Weights of a small GPT-style language model, trained from scratch on English Wikipedia.
Architecture: LayerNorm before each block, learned and rotary positions, biases, untied embeddings, attention and MLP in parallel, capped logits.
Each number is 128 + 32 x the weight over its row's rms, rounded and kept within 0 to 255. Layers, rows and columns count from 0. The size above them is the row's rms in percent of the matrix's.

# layer 6 MLP up, 1024x256, rms 0.133, rows 907-931, columns 64-127
size [101 104 103  97  98  97 104 100 101 100  88 107  98 102  95  91 107 105  98  88 102  98 104 112 103]
[[175 140 115 111 178 173 119 110 115 117 119 176 127  94  88 176 193 106 103 156 118 121  85 189 141  76 136 169  76 184 133 153 126 179 129 134 168 152 115 103 127 103  81 155 170 184 126 135 139 116 153 115 109 136 230 166 157  49 112 143 116 110 111 167]
 [124  67 167 177 147 110 155 100  70  74  87 155 158  78  76 153 140 150 130  56 185  92  83 139 147  82  95  96  84 129 111  96  69 116 139  98 134 161 158 100 133 178 119 125 137 126  96 110  95 113 196 130 153  57  60 122 114  98 144 122 166 130 160 103]
 [105 114 167 139 119 115  57 106 116 129  80 135 106 185 129 186 166 110  80  64  80 128 110 171  86 142 146 110 106 134 120  89 178 131 122  98 145 137  96 124 106 181 151 151 106  76 178 102  66 151  78 114 116 150 100 154 175 157  76 148 137 122  71 209]
 [130 104 152  95 175 147 156 139 112 135 161 149 111 103  80 139  99 124 144 150 131  97  65 134 191 105 148 116 120 156  93 131 139 157 156  99  77  83  77 134 144 104 154 156 117 101 119 124 123 136  94  58 173 147  86  96 112 140 154 152 141 130 197 155]
 [150 172 156 196 149  84 161 121 134 136  89 162  92 131 141 190 108 133  90 110  84 136  65  86  77 122 131 136  41 102 144 179 166 145 137 130  82 143 181 148 106 132 141  70 150 175 168  61 174  88  89 162 129 129 187  85 133 143 127 139 121 102 137  78]
 [155 144 105 144 191 172 109 117 103 104 163 175 147 112 115 129 123 119 122 120 168 143 134 127  93  97 149 117 123  56  95 134 142 111 140 105  79 121  70 154 144 115  90 109 124 131 103 103 100  86  98 117 186 138 108 190 162 148 110  79 125 140 116 113]
 [150 122 195 134 156  82 141  98 117 129 153 121 121 170 109 151 103  92 132 130 131 105 136 126  78 127 169  85 142  97 132 172 130  98 129 129 134  88  76 127 119  86 157 146 131  89 179 148 149 180 137  52 162 152 118 151 154 130 162 158 131 210 107 112]
 [160 129 150 154 150 143 159 133  91  87 109 164 118 156 129 166 194 109 148 152  78 113 128  71 182 131 143 121 125 205 108 128  67 132 141 116  94  75 131 118 164 187  90 104  70 180 108  82 123 105  92  58 130 110 116 103 122 148  38 134 144 178 109 153]
 [102 136 142 115 158 197 105 168 141 179  93 165 154 107 210 146 149 125 116 131 134 146 172 109  49 138 142 106 142 110 126  66 175 138 169  67 175 145  74  70 136 104 105  92 102 152 186 167 204  73 173 129 126 182 133  97 116 126 102 146 148 148 153  92]
 [ 96 110 101 168 122 185 100 129 173 144 101 124 144 173 165  73 156 156 120 104 135  98 167 161 114 171  97  69 176 178  71 132 147  65  88 157 142 105 138 132 205 153 109 172  98 131 106 159 120 157 160 106 136 129 109 188 223 148 200 112  91 119 110 117]
 [105 112  98 106 170  96 187 183 138 155 148 126  67 103 138  94  98 158 103 101  96 115 123  66  80  85 130 122 127 178 147 128 158 118 119 112 125 129 183 160 148 140  84 154 135  71 159 156 141 136  76 155 140 143  85 119 164  71 113 176 124 165 128 133]
 [191 107 134  82  72 161 130 168 150  75  57 133 141 116 125 145 177 109 149 157 117 122 137 149  71 186 155 167 118 145 166 114 109 130 108 172 152  73 121 122 108 106 151 108 121 126 145  82  90 121 177 108 120 103 146 148 199 125 116 184 163 111 143 130]
 [109 120 149 148 127 112  86 135  99 146 103 115 187 182 136 134 197  97 120  96 150 143 134  98  44  99 129 195 166 113 159 154 114  85 151 105 103 182 121 160 157 148 120  73 105 137 121 100  70 155 161 154 147 104 157 149 161 118 157 111 132 157 116 114]
 [139 117 191 140 117 109 189 160 121  87 120 196 100 129 107 152 152 119 116 144  83 141 112 172  91 101 134 127 119 167 126 137 125 187  96 142 130  91 182 155 118 140 130  78 122 134 143 151 143 165 143 127 147 108 118  78  88 173 159 174  67 156  91 167]
 [165  91 113  58 155 145 138 153 150 155 152  98 134 147 104 160 102 168 172 132  98 145 115 153 135  51 148 153 104 153 133  90 158  36 134 105 194 142  99 135  95 140 106  55 144 151 114 120 109 106 134  91  70 128  95 108 157 146 117 127 142 136  95 193]
 [ 99  97 179 184 136  89 142 107 131  78 173  80 153 147 139 144 119 122 129 156 122 115  85 128 135 139 143 114 126 130 106 147 181 124  87 136  68  64 163 137 131 115 119  96  81 130  56 107 195 132 131 182 130 114  97 104  69  81 130 130  85 148 111 123]
 [ 93  99 146 111 115 141 174 139 160  52  87 124 109 109 109 112 130 122  75  93 181 132 198 118 155  88 115 163 110 152 114 191 113 132 141 172 115  83  77  73 193  96 152 134 176 161 123  93 173 167 142 122 170 145 134 131 214 174 137 113 113 130 181 139]
 [157 169 134 140  74 187 134 138  95 126  95 159 101  74 144 140 120  84 128 133 168 138 140  87 171  85 102 121 115 148 178 124  85 115 110 132 152 102 140 128  81  99 158  99 166 145 126 132 131 213  95 109 150 178  66 102 155 105  94  90 165 195 101 156]
 [154 110 142 126 169  97 138 118 138 145 160  77 109 116 149 152 179 117 160  87 121  84 145 154  83 140 155 127 140 103 108 147 165 150 136 143 145  79 111  95 150  99 179 110 175  88 154 133 107 140 158 205 155  91 112 125  80  76 152 108 147 144 125 153]
 [117  57 123 157 111 141 104 149 143 161 136 133  96 176  88 178  96 178 120 148 126 149 140  80 110 116 137 107 145 104 102 131 120  83 168 102  76 147  95 131 163 142  83 149  84 143 168 141 162 126 131 162 157 153 125  78 109 151 112 104 206 140 139 107]
 [129 107 156  92 112 128  70 119 120  47 107 155 164 140  93  93  96  85 150 170 175 116  93 179 111 135 141 103 112 113 131 169 115 106 176  78  97 120 116 118 105  99 139  96 154  86 119 103 156 176 128 114 122 142 112 127 130 125 133 141  91 159 111 116]
 [ 79 133 130 124 132 176 110  70 112  83 138 153 126 153 119 159 152 112 133 136 137 141 118  74 139 162 144  94 157 164 153  92 162  71 155  92 120 142 153 135 153 132 108 106 127  96  87 124 142 112 136 146  80 100 128 130 147 129 100  73 150 225 118 148]
 [105 105 121 151 126 141 123 118 171 143 147 127 123 101  93 152 140 106  87 179 149 203 174 119  82 160  74 216  90 171 146 118 112 153  89 178 130  89 168 149 126  95 125 132 121 114 125  85 157 138 148 126 119 149 165 113  47 102  99 109 146  93  92 130]
 [116 113 120 159 114  79 194  82 120 163 146  68 134 137 128 187 114 104 141 142 127 123  90 134 116 117 131 125 132  88  85 161 102 145  87 121 182 153 179  88  96 111 107 154 113 161 130 102 157 142  75  50 124 127 151 146 160 179 101 118 161 105 156  97]
 [132 152 154 113 120 161 114 182 159 130 149 131 136 147 104  68 126 166 119 174 157 126  91 158 135 133 175 191 211 165 200 139 104 121 111 153 162 117 126 148 108 176 125 138 155 117  72 138 111 122 136 134 119 140 127 147 128 116 123 121 122 138 145 130]]
# layer 6 MLP down (transposed), 1024x256, rms 0.117, rows 907-930, columns 64-127
size [ 98 107 107  99 109 105 104 103  96  99  92 123 101  99  94  90 108 109  94  89 100  97 100 116]
[[126 144  99 167 125 185  95  70 127 103 161 188 167 183 159  89 140 121 112  91 130  94 165  75 140 170 122 121 119 128 161 166 113 175 119 166 152 146  83 161 102 136 137 125 144 107 107 171 127 148 124 129 137 166 153  76 127 142 119 164  55 116 134 131]
 [ 96 195 142 137 169 111 154 110 164 138 114 138 150  84 141 102 155 145 105 151 130 157 117 133 168  94 115 134  89 140 101 119 170 123 103 153 108 146 110 140 189 156 157 134 104 116 138 146 102 154 129 126  75  78 130  68 111  94 106  66  97 135 159  92]
 [137 127 123 155 108 129 129  85 113 161 115 109 129 109 142 101 105 123 116 124 160 128 154 152  78 171 122 100 161 117 154 152  85 110  92 135 144 111 136 105  89 109 163  95 183 173 122 117 124 118 110 115  93 133  92  75 126 141 187 193  97  80 113 130]
 [112 156 121 117  99 129 121 103 136 109 122  93 144 125 171 155  87 158 152 139 113  64 163 179 119 160 122  99 134 133 120 161 146  89  85 106 185 134 158 119 115 112  73 105 167 123 103 219 149 165  99 143  87  97 128 206 181 106 137 155  65 119 120 111]
 [143 139 135 107 129  88 106 154 191 120 159 137 132 116 127 144 140 160 137 148 127 125 153 158 171 160  93 113 137 131  75 140 115 162 141  92 126 101 135 112  64 117 103 100 105 127 138 141 102 139 122 202 135 137 104  94  76 133 160  76 143 125 132  75]
 [114  94  89  78  81 108 118 185 169 153 143 160 131 117  69  94 142 122  84 138 124 175 103 139 114 190 131 168 175 176  93 154 110 114 163 174  89 108 143  89 124 165 125 104 110 181  78 184 136  72 185 113  90  90 146  80  71  62 110 181  75  68 144  64]
 [189 129 110  69 195 125 168 173 126 112 156 177 127 162 159  85 131  90 110  76 144  80  75 125 128 125 142 126 148  71 150 143  63 129 109 150 137 204 122 132 126 129 145  71  92 210  85 241 107 143 140 154 167 171 157 101 149 126 151 140 123 105  92 177]
 [130 147  43 100 131  95 125 119 130 157 152 116 137 159  78 133 162 132 106 108 178 130 156 135  85 105 214 155  68 114 135 135  91 153 156 140  94 135 152 114 144 120 106  90 109 109 165 229  84 117 152  92 104 133 135 123  94 138 130 180 125 139  62 104]
 [122 149  83 108 148 133 125 156 122 115 104 114  87 119 113 133  67  82  98 126 119 103 131 166 169 145 139 167 215  80 136 110 130 154  89 144 161 127 152 140  88 119 109 133 124 100 126 120 120 173 151 137 186 134 153 114 147 127 140 143 121 190 153 144]
 [128  92 127 180 113  79 138 111 101 117 134 134  65 120  57 133  83  88 170  83 142 100 107 175  92 120 125 187  92 107  98 129 117 139 200 155 105  76  94 102  76 106 191 172  55  91 165 125  98  94  73 159 162 154 159  66 140 132 155 151 115 178 108 115]
 [178 180 131 103 116 156 119 127 130 102 117  99  94  62 103 186 131 138 120 136 143  98  52 146 170 154 137 145 139  98 142 142 115 169 180  95 128 161 115 124 147  79 163 138 108 149  92 134 100 158 117 134  86 120 135 162  90  86 119 115 146  84 146  73]
 [108 140 115 132 160 180 151 171 179 155 158 121 122 100 107 160 140 108 120 115 159 134 177 101 138 152 156 130 111 170 130  82 142 162 104 115 144 150 103  66  96 151 202 121 118  98 133 129  57 121 119 145  55  96 127 119 157 106 117 146 107 167 207 118]
 [147 147 105 143 100 123 118 152 149 118 143  99  78  77 166  97 128 137 102 146  89  69 130 125 186 169 131  78  87 130  94 132 125  75 135  80 118 180  87 118 122 121 109 168 149 124 153 146 187 190 154 112 162  94 152 121 124 152 132 139 139 119 102  89]
 [112 157 124 156 141 117 109 163 131 140  82 114 187  90  83  92 145 149 150 174 122 116 170 112 151 107 162  84 126 107  98 158 184  76 119 114 184 134 132 103 145 164 126 137 138 110 133  84 132  86  98 167 110 129 130 116 111 147  71 101 137 131  63 114]
 [101 115 136 132 123 115 174  90 136 122 169 142 129 150 123 126 128 118  81  95 200 150  77 130 136  94 144 115 129 101 128 160  87 149 121 118 138 104 145 101 164 113 180 124 100  85 149 129 131 129 112  90  93 100 150 123  99 147  94 125 125 162 195  80]
 [172 136  88 116 200 119 118 155 127 144  44 151 140 109 146 116 215 145 137 123  94 141 133 122 127 182 141 110 133 111 104 120 113  99 143  79 117  64 124 137  63 143 146 155 156 120 182 133 150 159 137  93 128 127 161 134 137 134 160 104 168 120 105 150]
 [150 185 147 153 115 116 155 152 128  77 149 152 111 139 163 152 141 188 106 125 121 101 170 171  74 138 123  82 139 124 158 122 118 138  89 134 144 113 147 145 141 155 156 129 129 109 194 180  90  97 126 171 153 166 126 101 113 134 125 175 112 139 125 123]
 [180 143 187 108 116 149 162 157 167 123  95 104  87 162 160  82 145 123 101 155 126 156  91  37 122 128 161 152 144 107 187 171 102 128 148 142 122 175 172 111 112 135  90 119 138 137  90 109 101 105 106 126 100 164 169  66 119 146  94 141 139 101 131 139]
 [ 72 145  58 130 139  85  70 151 141  80 143 209 133 102 124 101 110 154 131 123 101 177 126  66 184 118 120 154 102 175 122 138 101 131 101  97 116 132 168 139 128 179 118 108 159 146 113 125 168 131  71 144  78 164  87 140 131 154 131 162 125 138 124  84]
 [138  86 125 180 124 140 122  86 205 139  77 161 146 115 119 140  99 117 133 144 120 118  83 227 137 156 123 129  61 105 112 119 104 114  73 114 118 180 147 141 121 178 146 137 119  89 172  84 178 133 168 117 146 165 137 192 120  77 119 172  68 173 135 157]
 [ 93 115 178 173 152 120 119 155  91 150 106 126  96 148 148 143 130  54 152 103 141 184 188 107 141 147 118 104  73  95 177 200 145  84 130 170 147 122  92 161 117 124  72 125 166 132 169 185 180 119 110 151 139 161 162 109 100 106  89  94  85 162 152 117]
 [146 200  78 145 107 134 114 146 163  95 115 148  95 145 141  93 113 118 118 110 104 186 155 137 107  97 128 105 146 163 165 100 131 117 140 188 150 149 145 133  75  83 127 123 112 140 147 167 127 152 122 121 187 100 160 197 131 149 152 145 131  89 131  97]
 [103 131  89  85 170 107  87  87  98 138  78  91 139  73 148 129  91 131 102  69 167 110  81 144 163 172 176 183 147 167 157 153  83 142 109 168 136  95 118 104 146 150 125 175 145  90 128  99 143 125  90 125 147 113 160 176 174 153 171 116 117 131 146 165]
 [104 104 123 164  71 133 117 130  96 113 137 160 108 172 128 167 186  99 115 120 157 207 115  76 116  79 123  92  68 149 140 144 102  87 154 164 120 146 124 162 126 124 170 132 122 136 142 170 171 129  80 137 173 112 123 118  94 156 101 128 147 176 122 168]]